config = dict(
    n_head=4,
    head_dim=32,
    d_mlp=320,
    bias='none',
    init='uniform',
)
Each number is 500 + 40 x the weight over its row's rms, rounded and kept within 0 to 999. Layers, rows and columns count from 0. Numbers have three digits each. The size before them is the row's rms in percent of the matrix's.

# gate: layer 7 MLP gate, 320x128, rms 0.227, rows 180-235, columns 0-31
# up: layer 7 MLP up, 320x128, rms 0.249, rows 180-235, columns 0-31
# down: layer 7 MLP down (transposed), 320x128, rms 0.105, rows 180-235, columns 0-31
gate180 098:452452578480462525499528508509453434459486543430514490512487611525451431552405505539496520460618
up180 090:540520437449501510518515545507523432497490552470519497556526498515534520549517544472539432519543
down180 091:593536593534410454539591524560507523544526452448501448544523487498565536475511532477557511480458
gate181 100:495522532533452493532533521518532532442469474502536504467503543517506594477481501527517536457451
up181 090:460566524483430457506498456520447512461559392459503528477535456523481485470536551517479481512426
down181 091:492545551472476447500478505448490444522504453443527478533546497509588517507511478448470493517558
gate182 098:466421522514441516569551552446398501545467504464421590517454553487499473496502490534511538488437
up182 099:546515481512525500556463532546465563520494506503504510516538481464547398566547558483575492549463
down182 095:542523523519499488487475530434410421548495466413470474500496446480624495533491524524497453543473
gate183 090:493541606497491535514476509467571525543539501532490476454507521501518567509430473581428510511505
up183 091:556484513541503436532522567457429491543539592490529495449486483536410591500510476556543507501499
down183 095:578532446510490510524507480505539531509495458528606533513509481490539440448456483486470469424516
gate184 102:532500541566508503496518501501527488490554493479482579478463435485488526544497513503463439482530
up184 093:454492528527484545533575523519451468532544558537466508519618491493510428538503467475485482520540
down184 096:515560462455524526471433527439578528441517505507472480429476520471561570534515473477539463538548
gate185 082:454501521483509564496481477568588525531496558479490492454554469443518474431492521497424417489527
up185 092:489540572476544502472469505463508593468438567474480527467547495516617476475502545572438478511504
down185 091:556424458562472495533501469511451497481535523550523523528517485523576504459573503509399520517583
gate186 104:428477529463593568535531479516538520505528552483495435470540476552446495467500463465505459452567
up186 106:495521496504527488478563500392437533551524502508505509430499507521536624479492519498512468477542
down186 102:518473491471604470449514459529540548500525476453556542493481520506560488498394505503466511482531
gate187 111:491500461559500407576516523440464479510418537494492533494444534512439467531545443528508517480486
up187 106:481538461545445514567516528444413484475566543566408467476500520539465560541504456572469533544489
down187 111:516443487551551499497455456446487484481435450493552495513580544432426561503520515516500559481504
gate188 109:417458540549594484553514437477512571500514519480425497491492494516474548537563601564504517481512
up188 112:493571531471520531478503480510536506523535519497507410485556533505509526453507459491473530509514
down188 100:461486515524506481532560445466542505548398537482536478485542493516512492513505547439479548498450
gate189 101:495516503489518482548540552555536487551524478517541521430467498486445537544543570516505501513535
up189 096:528548486512460523522503485548541464518490528496411532488509580524542565503416468513458503565553
down189 095:479573514525521455471533524525480498484539527532455463477480527518524518543465468553489498550513
gate190 096:507453532535490485589514546525473534528486486499541510549487486512467463554577479569471442535504
up190 090:507448521545475586487451524484472518498477467494481515561488497464559475511576546561526443544563
down190 090:434471531501478502465490555502506471584415518503489511495529559456506553513460475590467467478468
gate191 100:513482562482517461568511464474492459479580487454451535427438461495475464485479562484438481546562
up191 098:466414494488517496530508432421478548499573558520514511482500465472535497557461524517524522554452
down191 093:458463483465511517426540480499505485419516507387547461507526494472512516572520510509502468560432
gate192 094:487396506461438502466575524438547530562507451477457500513431514454479528476537487521508470545499
up192 093:475478394573542537537437485522539551561531465479514451538493468464468526494450505480515544517461
down192 092:448513481513518470524465483467467539466511578506487541568521540528459469441509534469518470504516
gate193 107:502496513511510479521488518553517489573509452455530454501575533462579486460544481475486561472492
up193 097:540518488431536562527505512453522486492444448533533537545467535550432541519539505489458507461448
down193 105:542538518534461434516457468450511565535464528450449533537587435541500502513490509537477449528495
gate194 104:535460525505489578534505484532486500452461503475564563513493460539522517483436471481542387458508
up194 101:443494566451551519463547495523461513551475493496529499486450541490521543493474553536530463445497
down194 105:515460490423521506483542538516529519480568526502474513529468575449439500519501549505498458408474
gate195 099:501518497549531468526501462485550490537486490539494491463530487477516593507489465523487493582517
up195 108:557500501438534400512495482531531543472454485428390454523480497487536514413513504518519423493515
down195 103:515440459486511518431478461435497432487463527503468525451417461581506466465452477534463483476531
gate196 104:485524517504524514509517435535411508535513453475466483481472520554507453520442440436452530461481
up196 110:505509541439523459397539508545453564519498497499515440516500458468483518503500528521489492472499
down196 099:469608556515473410512479458465521524470538472442485492488449486516494491482519465430416484502385
gate197 100:500465559541535553493564504485526529508542519475564523541492499412491478572479445455446477477489
up197 096:430487508537485613487503537474483514528477550524526579562488490542535500520541501560473572494502
down197 102:558501592526456526595537505442527507534462483445519514411557466486473466454456482528484504481590
gate198 092:536503462523582460445556425477551460525486470528478518526509505569482544440492483500493497451499
up198 097:546617423462483495449536480539438508475418475534539502525502477520502521414501527521533518505487
down198 087:436437539518524489488464533474509464490474531501524510540527524531476533570492468488536585443467
gate199 102:503512478452577503511432404427541456545518521466455553513507498502562454525487482546487497471561
up199 095:493463588453522495520546527511581512438471475467543454481433534472493505426495441473522557541540
down199 094:538509520547560547524511499459455575495489526481474457543510493475474462462540524499473520478493
gate200 101:522465483443523508516495478516480538471488532557609542562527493500562520518517499441536554443505
up200 102:511488531507457492521538550568492554484487494492472486502554475521583435492506510599549520477509
down200 097:480487437434486515559508467572517461447507484492541527479442439523482585450515433463522533503495
gate201 103:544487420574468510490452547514492545474479519492472559518463498554511431529531507442532453509493
up201 104:505470471541496485516481565549440487475525471545482485431483485462469455532460481524529454538532
down201 099:494507482539460503449431483495474527467526446522475446474475481541510475563486502537443497541474
gate202 097:484472495511531444535438446558433480566577586508496550513451522518527570450587570481432560538479
up202 090:470500500491443502463449592542540519572552540513455508476502511519499554452517468491501536505493
down202 094:507468528518500544436474539487498545419497507479583476451536473474427507527428494448469519525476
gate203 102:489539477511482515508534460548457520535559550480520449531563500522520510429398542549428526404480
up203 092:481577612548447496496578489476502490505475562448489515482544481527570457451486510474462487458469
down203 091:535497492562485488481558506491539513525510479457481454520462478442519433479490513506517465516439
gate204 101:513470527531456560456541472508479542491569580485536477498461556465586506498520530512487565519499
up204 106:582555485559484543568481484503583474483563431542533463527507494453517512532511483439533462534555
down204 107:432469532555485554434506530439530526530540538501579494496463510518491469488478439481486503470469
gate205 099:498457453425487494483512508549449568505505548483550534466530501525575567529440475491497515514506
up205 096:551481496475531522495520494443578507483449499497441490457505543495449487480511523511465438425470
down205 101:517494543584546609532491444457519471501502509566440500517499485484478499415514530504481532509499
gate206 092:458585523514499633514437511471570481500456509511495575496465465572487516426499489557511472551481
up206 096:548540516483466545495466491485485465498463467466489510485518496437475437446557447589456526544513
down206 097:470522489419495530503530446543522463554472535506519505505490503515470538515532496419479436482419
gate207 097:427485536546564507572499496514490478546463493546477551459545520576433440484497550452471541508563
up207 095:499530533468475591590545528546521554511477473505508535496533537514515434441530550434504503432470
down207 096:528463567461525591515496464554440521506531505542543520539521512541493487539479441510418467472502
gate208 097:479554440488520462462462495546536481523497500488471477459534523473523527497547469459558545446492
up208 102:493560528514469516517496504491525410486510514503540552461554522492536473562481573451506500555501
down208 094:529520456473424525424515437567454623510571500532519453497509450555555519468444530523474505496473
gate209 101:500491489508479552540503455537497452481459512447495567570566469423484563515440516435529467434470
up209 103:544437499553560478464516495542521533518544501520500448489572481487542455491510497473521480541478
down209 101:493483526508564473454476529508533572531496549499530516425468515486465550495529448498494481476423
gate210 086:460536480417501539518470506570498460512501572514427518498493494583559502546576476416456514505438
up210 103:478443468490554551454527534522520529569507554490491569545524598570484512471527433568424500481465
down210 100:473484482545491544468477430497542523521488491508522501508479467489501496513435526477555522463643
gate211 099:479471536439469523545555463505497573456552467453452490500549479544527459498497541465507440512542
up211 112:494502492489480554530469481543482484529495541532459502415502468491542505551492547450529576433437
down211 109:470580500476495568597492535562488456431517566509530546501496552490573511550534459449543591497465
gate212 104:485538556454440531478574447518549520543504470467528485526447500487471503562452541474436499594524
up212 108:514526525522460453540480517446475508524486516537444453446438446470531504537512522427462413472512
down212 106:508528495560474526527482437472576443527509497435489446489424510510528578549528453480531465549536
gate213 102:469476508538499463465489574534514492426542480487545554468526459577467513545524549515496512518486
up213 111:547514503514558479467510512498573508569522519554520537528494411506496495497488521443455418545488
down213 100:448507558557522535552540501475422519480442481473491467548502422532482565470439508519480612524494
gate214 106:490506551519498519561499471557471486549524543590497470542486440554457498515461522533495479497540
up214 107:496464447455517506483515459434533510470434546449494467500506499558480493495468496597509492508513
down214 102:539543500583482471478534459538494569486532554492513489560528450423506497422534513519495498435553
gate215 110:518422501455501453537494450497500456525512437433491507444519523509543472543519454496442498535538
up215 118:517549469485509520488468499545490520446537476548554446457523407538522546525536492556440472500528
down215 109:403514516491549540530525559494514461479476493513525456472497488472494497466491550519486530451489
gate216 100:515545481460476562482537568450460476524513525519455483477537480504453595471573591506506422507506
up216 100:545462539475409545481519543541516455438408516441453496486534519463452531467533528543451480489465
down216 101:485543527526408551520494566456518507527473485511494514461456468538492438507574504455494465499469
gate217 099:565490545503483495476456538434526492511521445484485541419587436515553526463522464537553448563521
up217 101:506514517500546478505563492514467516511520514457501455482525480513549517516580573597457488593549
down217 101:525553587489498433559477552426475528537509544474480496485493448475490473491524563547503544533535
gate218 099:524489434519450464505612486440487521494512489540549503543566475529570565483507511550511520476590
up218 095:494546529486514461467528501553494534448518530471527453480532475425469552565448528522449427500515
down218 097:490515504556510437486595496529481589518528460523562536537553530524496523541514492581500557539558
gate219 107:483552535472570472530542553492584440432490513548444531493451432562466517445521515555564480485440
up219 111:521493491527446482426504515506466527579497523480553517489445537450454460478526525475419516466469
down219 111:491548473470564433532500450449466443558563554543512479514469487492593522506445529466498465496500
gate220 112:540461577500499495463451518540510479528522522472471539480582495545525496407517491516508463462492
up220 112:498531506550548506534482571502435514517509471484489500455557423473423508506485506409470415471508
down220 102:440534496489498560478423471473455483545433518527503501528470466466466433478465469546439497445499
gate221 091:504499437502510487604457539543553502461512537540482519455530473488546567522462488450428498506479
up221 104:414461499515459561516530523518470486501435461487472563503430413489467468468516452499504517529470
down221 097:526456589543499514603488493535429512503424480432474518494424408556482436472513504520501494479504
gate222 103:439515594455578517468457506560512495445479580476483503487497505469503490505487472509500551488545
up222 113:486507488487470513525539490501462546495481517468502470501509621467490518498571445547471478561505
down222 107:505495505499505486418492435461500486546436511457514405532507434438513545529499505472472488516513
gate223 101:452473537591513481445550560481525437544460520495489593554540496551511521534452526498484500528606
up223 102:489566457495505571485533599487468519536501517486515396497540515553498515537426452465577552495519
down223 092:485520464530504510512468541536545597485530450534439480496571490520513502560494521463506529523520
gate224 094:561512479525497485486470486488493570519513482547467465517587523522517531523504548484597512538463
up224 098:545497483510518516519504494432534495568499502506588507507492463402488478458496540485480495576499
down224 096:488546545457516472530523479418527562499472455503514478512529514505467431484460498518498508461479
gate225 100:450471556519512509483453498484527522494438501569525487495507420443529499487524484532539415589539
up225 102:543499462430524453513496408507507477546471537476468487535454487434492575506585492432522454530497
down225 106:504496511503466474458499483574550440582520525566532521526511455501489609463446442452497572487518
gate226 097:531435500503531537561559516478571527495451496505484519513534570481468522475500550538489508505472
up226 094:552422494472566532495545465512453498510524510524429501571448538558484528481575534523509473520478
down226 091:483545474506492475516522519528487474535538496501477468525634433472517505508504493513553547443473
gate227 100:515540546465510519518459510451555534506506459502570521517505556433494445510447553447462504484465
up227 105:463525448501501508505520506526537432529589567548587428452559501514568519530469511452504512532503
down227 099:526465523517472484487524430479485525472560503461538488486513542437506487504472550459445495467523
gate228 103:551546490507417505539572506438428469458509476472547482499546584539520508544542545510517550554507
up228 095:463534498509413470519496483469438484485601460537477493493505485535505438503540548536541522503501
down228 094:520542436561453505480491525516514510539510485471510524489510536471493499398460542437456426544510
gate229 102:623569479532485494480485504506402505447469458493508465523567458450490496523486582532523488525551
up229 099:520512446486471555440482525519489448480461528517521478508499518577482532439466453441488553430469
down229 096:475535557504481506459433541546586536468491436492516475512558440510536533495406555482508539549576
gate230 096:563479468514539535533438534533557487523528577467483496545562438469456498563463514481499505459458
up230 104:484466544541477470528488474528510525506483500487485517456509459520480521510560497482541583492474
down230 100:553493520522499415525507507481556509450531576425440538504508550508508544553546464482510515529538
gate231 090:574486469460487532499519568572511445518498533443444466493521576524621531522505458424557473470509
up231 106:537449579518458496507543617516533457528464447486477423461447549504488566517457528528505457519456
down231 100:411538511491504542516491500577476487473586577447525545469482496550487454454560468518484534518486
gate232 108:528496475475528512383540465527546487512498611474559509485459491532498593546490531499525517549500
up232 098:455477468513518516498520556520487494453479524482446511420493465473478528514527404421561440493426
down232 102:426514426490522493533519493416499535534599494516572515527517554512543554519495468528521537529488
gate233 101:489513486441475503386429497462440512532551538472492566531524445423505560454479563516525496539485
up233 103:517556391432454493522563537472409579552557525554520477497460488581480451477534537486511443453497
down233 099:559555426450520413531453498542520452598541557530490464533501487510521451543501463462533508556573
gate234 091:528502554548471526559558470444488533556517530520510511513462455486562503525424545549459502545512
up234 099:514394495523569446481504459517539521474484467508492496586530508475550494519509404394429468436511
down234 094:551474435502507501503505465615465500453459519594541535542481532552524533535483446501466498498521
gate235 108:501503406395551523492461487494535453495499516438475531472568479526525482442525512570484492486551
up235 103:463568556522453458570509444482502594463529433478537497536504500436473483590523520484507519550460
down235 096:483595540508577495495476444492455449501500544450471534478529509584541477448484483520508425481586